{"num_attention_heads": 5, "hidden_act": "squared_relu", "final_lr_fraction": 0.1, "doc_mask": true, "train_tokens": 435600000}
Each number is 128 + 32 x the weight over its row's rms, rounded and kept within 0 to 255. Layers, rows and columns count from 0. Numbers have three digits each. The size before them is the row's rms in percent of the matrix's.

# layer 2 MLP down, 320x1280, rms 0.0509, rows 0-191, columns 96-127
095:096110086109208158115174107174124130080125152154090065104147093103189135168184107143131138131114
099:114230134120163200091110174139125153096095151119089131125117172099107097106089065163114135135126
104:097129115149078091079058148161115148134137144137141145136098116127120117096061197139152157132095
093:116116114095097150115073130113130093135128113110145111093152168108108127095096185119144129134186
106:128132077107129154088111163120076137120187205081128140133170185131130124148122134086070161136150
111:176192123174121135109140125122098158109151097106126185159091072097104151084111175093105109109110
098:187213130135141084159190134132126114109126130086117174168096105116108141159068095115157129134086
104:132125128093129219142127155148200148152129113147141094120117139164143110145120145116147123080173
103:134161130106105093160162164129084120091087089093108106145159175083125097118178115163142117103156
105:171108090171147094146108158156088107160073121098065130161140112122110132068103113103125136061141
103:187141102114150148161143104132166112095157138114120093153091090070136121110116131137072145116152
093:122191114120078090152137140149110143171123186076154134168083100112105163151152095042149193184154
097:118136114150126108113054139145136177174135100143142134158211155132113091061117095111100188088109
099:099128127119131112118064111124182112114141139116114093073155100128094143137099112106138106124170
095:205178080155176104145099086114140100114135097122145111111113125141090122077123116162100142143119
096:100087130108169130101071109135134104087152093097111158109095129177172158079114167087166050133113
092:122153150139154157194132124138125164152081097160101088111129130155203092144056145152182085160105
093:170129089120124145130113163116140081159182138121126119112153120131109155166164140140131122139092
099:105140093100134102147145152101079181175097121177139095132141172181155103108113132162118113135084
098:161149128110150091109167190099132159151111092151099158082106084130116081133125108113150096114128
097:108074094068105120138143085107144070127138130165170050223124149102133099153242114120121114101179
103:062144076152184155145146141146084168164125169118072163074153110082111145143066096096089136120159
115:111066137084089122102113161128135138080111116114089089121104119129129129160093135164136082136125
101:135105129157128128140130080076147157139139128166156138097154082123126107186092113141094174102104
094:071064090205125130200177131131097145113128111124113103198050136159227108165165132128177104132055
098:116134142059130085172112165124140092100122106092077070146105110093142119151173108134153132117181
100:096088126163193125087151132099125169103111117099132110118162134207108112111112163116118100187080
095:158106212110138165170089141135117141114140131118141151142156110096105091099205108156147160130144
100:201136193139159103121119088151136116157113109132094156164100089157110100112139138098183058154106
103:116050128094122191068135063107113129063098176157117121126125184103138140140051138134099121155159
099:099099131090165090153121108141097089124119109147115156152103136122100140138155142137152130140121
096:125169179103171124165093079106128121145126158135122187126137108193203103162049114127094062145119
092:081168133150158111128084146126117149118095156175133156127048091108157120119130168113085103167132
108:110120106112049047131085142113112111099124134148153071065166192092133105115162139139132161112127
099:111116164132086149146111134145116127130112158109155141145147071103186113111128128114146112175120
097:148118145104108079100060076106134140122143094098148168106156065149081139145083170126076170158129
095:190103108150191148084062140117145085085104138180172107120109150083188119138119053096164112142049
101:090099099166081127119182151160100050139155161114134174195086110117131130162152119134123073123167
093:070174123156103140116132104113066102144115141111092130172114106078079094122109154125103152112154
110:119107135113137143066077167105100078130089098121113099123074157070097120077104152204135127128169
096:126098126142122175136161142138162142098186163103126118131135140106119149091193083067123120151095
104:117121131126154093164128092138158111136119110158167122075131035154159155099094080081077147189113
099:080123164132163192120076131165108146087149178097145150120123125180141149121124164091117138190092
098:105122141171103101172118145121107208223167063101146158162130238172116103107141115122098188136163
107:146133094152124160115138152164197106153099099096129158085127137118122133102088166108083122108134
095:084167084113160157147108157149122119120121111144142098141210142096138146107122142148112123144180
098:149089127086130112114137144117155135185158108075120092153152078065085122064161124137126134136115
105:098115185156154049190107100125111132125173186091147103131129096072116133156175140146129073053107
092:102123078192029105154136084137147154117091106132129105082145124118159135131128096132175144209127
105:146195103220072130117155145134113072144166179163117135110161141055145161084154079193110137165133
101:142174131140118125084088104171132126118103122127134128108135095115155172054101122107115146125099
095:172150117140145169147153183132140160153157098172125097058131109182148131132081151157151162135179
106:083102099095087113160108117139138089127157212164128111088106123168104153098150131080149110094133
099:181145113122082127128139079162117138145107115112172110103171177092119152105177118133129092204171
102:144154102073116070126087153102167120176154077179068113191122103126089134108096147165131153113171
098:071099163083098132123152150134090109098149118081101157170124109119141120141121108085087118118104
096:139136112130144164085212177164133070105143087117154085141114160104084150145101095151109176112110
103:167103128096101122184155107130126128169093147126124135117103053096119150145120136097141145094131
092:130126134125120179151168165120126160075103135121133085143147103175134167148129156155131120107099
092:125155188101124143191116123147158089132162133142159171074175124080149144156084166143043149157130
102:089099186151143157183207157081199120120119136067090119142114081157122119123095119091147152171205
099:151092115167139129121169104118111119118126125121100113101112114166079123192096075178113125144128
099:159070120112069073173036116119131169132116163130117120110116123125153136158108029097133108090135
091:137051127192167152066148105107115108102132106142166079177131130163116101073096109116147134082143
117:132174136089125126164121124141153153176099123120147134117139108111135141114107129149093152151168
112:181151044142127162072132183166166140091160119110134067123141096102140189147174159160090123145091
095:068100139101104077109110125149146173135099126132117157142154094164119070138212114104127109083108
099:115126119147077198066051130141151150124171188111133142147161144128135162062089129112142128091090
090:110145117137119155117151144143170147132176080116155146112141032137129167071091145069158103102110
099:121169082144084187163051107201152204165154126118146098144189147169114170126103153129061124131119
098:119154159061168126164126137144066149064111111106079147141081097116133154107138079150079163086123
097:100186160102186114158135103116117157113121125158131226154152140196177086133070068181099102107140
095:152081158116142135124118158149098118151141157112136161131178158052125124122099080081110105145178
099:151173120168110082129169076098099095094108107084129139150169166092156105111131165091111100116138
099:157118096147109114182167110150156132116147073139152143103154057167176204170179172081120153151155
093:134114112103072086115101128111086107095127151099090149117117158151102119166154126057136129172091
096:110172146088101065131118147119156125080165045145162168071134103149072146112142102167188105106129
090:101096107168068185113174131165090084152148118139138146135160146121099143107165122165154094129093
102:137115156136075087125133110129088063153134045163128181102113095128139079160110109085196133133094
099:150097120164081089076104109149158142122119174118117171152132129125095164136144117195107159109126
093:111172152129115138115137141104162113168124096146122143079127145084076110112109127171178131081156
096:129140196178187117116148182136198122114103151028149149174130080139178141163105101146124085169149
098:119115142128076102096142109159147148051134134104118159162135106144148146120150116131110100056067
107:107085163117075099127133161113068112062128092094131102146103141120128106125127159134122155119168
098:150105118135147107095139150069147150082114082116111128146162174187170103142124155159164106094145
103:118074166164157138103189129091120134133117083115167088107088219134219095209106169204182081119127
100:105098152114132039130095093108132097171122206109117165142124074169102109157098105162179110119121
098:124178115115153130083093129155121128177142132151086115154110174151167140094088153113103107111104
112:120114212104091086138125108089103137124123041133116155112138151199148097119076134130162123132112
096:061089086158078133111200139122112077117178156116102161099148096097075123169203085058203118126097
094:159046142144161202168101114138109098177122154116126132164099102099110142062071088125133135185089
093:119105068136080178111142159143116089140132110086132166143110126112142138164115119069116103131080
105:156096113115200162079207151083069095174102155063114124150138133144123126171100146177044139098116
094:171096134154153129129176164184134124141169151074175173144116138104134121106162207158157070112140
105:183148106152102114140094091197158105098132151079144159107151111134101161142122098150129159131140
100:165122089165112112115148135132201143126106192052134137108160091103129142145102123094071130159137
091:124118155105089066101149105166161128157141117161092119112122136120150132162125124085099144134168
104:147140097140147136117107139168139060153118144117127130236115126086116122065163122124122159092125
092:097107156177117130061075102111120141149122112181178155145107132169113154087081198128150146157124
100:124133156175134103126121095106098136127090109178107106062083165055137092171203118170185165138143
101:182174126140120102120101134090160080126140053170123145116127157159101132119096147118160095089089
105:152123134077120092109173125107170126087088172115128085172064125117153134128026161155125082082145
098:116094188173057157146107084122147119131150195108144137103150137146141094153152129151151110145146
108:105134132122114136125155118175145152174124195162161163124128149095126154117046112116096235190117
094:135125163131079135203109135125142120157114094184117111190106140097161124142126038139111147131099
104:153146144139149185122110166082116126147134094126155177100105157168131123122119147123124134088103
100:092178136141105101110085114108167177139053109131117156153123124109104134107145133085103165186105
097:098062148123131110100113138081110144131104156133154102102100173099126081090189174137170129109064
097:124073102092141053149118170123163090128095111095145116104150130140178124148127149101143059114123
098:149114098152173157088109148129110138148119070129144161167120084155108100100123137112110164113124
102:119168096122138138144153055151130123122183136134136122121170125160147146115121155143168086177135
093:094124140123169137092062048136174165178156122126156126143127116148124118195078154101146076090182
110:155122103104137203163114109155101073138172097125107128131149100066147189209056187100073191119131
105:127095111175099184186188152139084150109087126130124100120116153099150147119108082145150125153096
097:068175145084121073174158084111115185087162137127124130107073147134200118115098177165174165170129
093:145139146173075188159127092118094139164128085134110159190147148171138083143159126138123093168169
120:149118143194122104148174131125129148122152165147128142114162106125162126156165130135127165112123
097:113134128091104124079116135120170137153139124106148131141119095137208111222148131157090157113128
107:101176154133123106086108070139221137135115122133144150123111141167121137076058147163166107135112
095:149089112151124166103104116173132091128157133164112154128172108126064163101145152122101115168159
203:184131108129177142113152145163133136133198159160179135145126122073130179134134113126115135147165
094:142139137163139132148112138156149159117117101099120119126068089158141118154118122092150094164133
098:146066147151117048166132077134091125137097139129132117073143156126085090060186097163144126066169
094:102131101141164079109124117149106106141131130155144143202172166091149143169177107092121158153146
101:111094140141104063125092091128170053169086161103115165091197152177100107158150098172131132138104
103:133167141087091090146121151148157125121131166126139133069080151164128104190102137141155108153149
090:134078174148153137148013114110106139150140138141163133117158154186113083169050133123146109137185
100:159110160085064112098154093139132077169114144074129126134147097120125091201111131102089165130143
100:114094173141117118115098137178158171126121142102132108163139157147111156115077160156178136129128
093:152089142128141072155108164137132140151129106184174152140099135144120141134191121051149187116108
101:082138119145164189146106112144179105174143151085118108224144144137117146088228165091128132109162
096:110075110119127110081160079144089132148135104143121159056122155056138109160139116132156096105133
103:152100102124068133126159120125167129151085142139163136107167169142097153096182108091144153180100
097:183154108175110186117193161082117146170112134164165137081079189081127131094134123070132154122100
104:122188123116132171120156165119168131185106048194081164089145102186107105100102096141123134138121
097:127134123148143177122171172156141085095144156113114108108095161071112121141053180085149127128167
096:072172176164109124129153155139093180132062104108084111064174167135126116178161164131140074170119
103:149153153139097120106132137140152131161141104130049190206091121121078156144104068150177124201146
100:131131145121121174091123099142096139172149140151148135157085129134098099115186088140150075155073
097:147134104141149090097166146132153178107062160123137078136133086109084112029170079107098087138133
108:124141140134112156168103113125120113118091173132075156140082145105170078027094150080127113128137
097:160139092140185120102093115137139064111102111122115136108097131089110122090152115170136092144088
100:116137179080185101143105184131169038167133097058107103130136094152128145085113153151142131113138
096:127106147108194108137048114092096153135064109113117130074123122174140051125089116046150115172143
096:162177097114131099081128117119180068148105161079116190130138085151106133133147145157124135077164
107:141149154151098117141209153090092098132145126124103112115209160144090157150133109129107106123069
086:151069146068120106128101157140144121104154182158097133101129152122116148166100134087094075128142
099:157150142114076145129150163152172113068155126171129116103048141039150156108127156137109111127134
096:159158200100117147153095086147168137109155142108142160133147055145117165129097138127137101123139
094:140147119151150150100201164161137163108128173076136155103132165144131195130087071205107139158102
105:132137121154094156129111160132143104111151117110131132169143075183076140146110136093126112117145
098:127149101106143111152113094125096094125123095120114129098125167103114147169168139113153200126176
099:174143085108142147010166198117087135086133096116082142169106176092114175089089136121051141062104
093:153108140151129065109139081171158116093171102172158129136186117147149191134068044162111191095181
106:086124153100161111067071119123147101144110094108198074113108119112117139188050087075152137147116
095:113141178095112153129119147165116130109092096125126117145122134106140090147130112104132106129072
099:128130123119176151124127078140142152130163124162159122113189171119118191149168184150123143177115
102:091133067198124089142114161110129213113153119126148154189165092136168121113206139107094149125095
094:105121106169090135134179134112144155091148027097180131139139089122086118148103130083054153108155
101:118106163122078136193144113118135168092106116103073104183114131133104100187072098113099134069123
098:048080125167158093147146125131126154130133132102057129150124139161121125167154061208116058062147
105:172065167179175096131128171094122149157141163157110124089152172175188113118136154142157112096156
103:114156088042092120148181155161107071101152094097138107102105123126113125167050095136166112080123
101:151125070181127133137174145188148104080186112172169072122158142117120156100100182121157188061138
098:169110108132188105091106183158137219106181060082159126122201135142112143081091187134081196175114
101:117156110191138120170115095109108101155140116113174104139163172174123112134119058144119097103114
097:151148145197158153174171047146143131161122099136128138080121136166206144138108193160173099134105
097:128073117126158122091141169156102131136191126142135160119173082064086130160134133114071110092163
099:093100093161148103118114124083165146104123093036105101134126107099168116026149188132112121103117
096:137094105111092140201210166109137081131110064111119154112129074134089123121181109146105070137179
095:083148149131159055109154184148119122116123112120081099157084120117099127134145110110170128148140
100:106106149107105146118145069145124075138165125119132134167141108110097166170140156127132152078104
098:170125102159201148143117066143165146086138168053091117125175118108126141149155179129125134077145
094:074147190193059098125123179098081138086139120123153146165133164132174142166099115139162119194155
100:116102123086097080110139126030149130109109123129121137054130103181110060145117106139104122101166
102:143163134149149116139120118084059092106143153140119073145123161123117091133112133115164108132154
097:114155126080125141150069059152145169114140107076095172125171147172138154134122144103108135137111
099:119126123123139104106125131130059113119113122139120163084118130130149099075131112084155118128120
100:145095127125145103111065152152137150160100101089116172097124108088052162139083084168081143157129
095:111073127146120137132076134128101124103176182125126101097085140073175097184132080164154135128152
100:139109088120109133119164105142091159122130160182150144136208113126180119122164099150114145156104
098:140048137107100103163112119131091129054095184117168125111096122116135113147116131137113120116126
091:163174109149134084136111194142135095152108122052169130130125095060091140181102094093129058126107
095:147097097051172124119117114111111135170118239131131136067132157135112109106119107161090088123143
100:144113103107111130128108189113130058079143171097142083131151127098108134036121085130137137113117
095:094123138096156080096072107115134116141126158146118122161085161108126102156166255057133163135153
101:147209158180084133133141086164102118161154151103146133185129112090138122175100098090136135160139
088:073117156089228133127167107110152094127111142088110105136157174167126107168156113166132122098090
102:119131152127127137136108098078142161193091107137105149108121084124119103142184069122134115083141
106:089145142150151120130114125119119116135106126152055111122145125160088130025112057131113105131115
094:124130084097127165114143144152128123139171088117185135203098094103140166137153078084097193135173
107:115165103065135151171143118176114144051108163190149078067112090077115138113171173185098148189185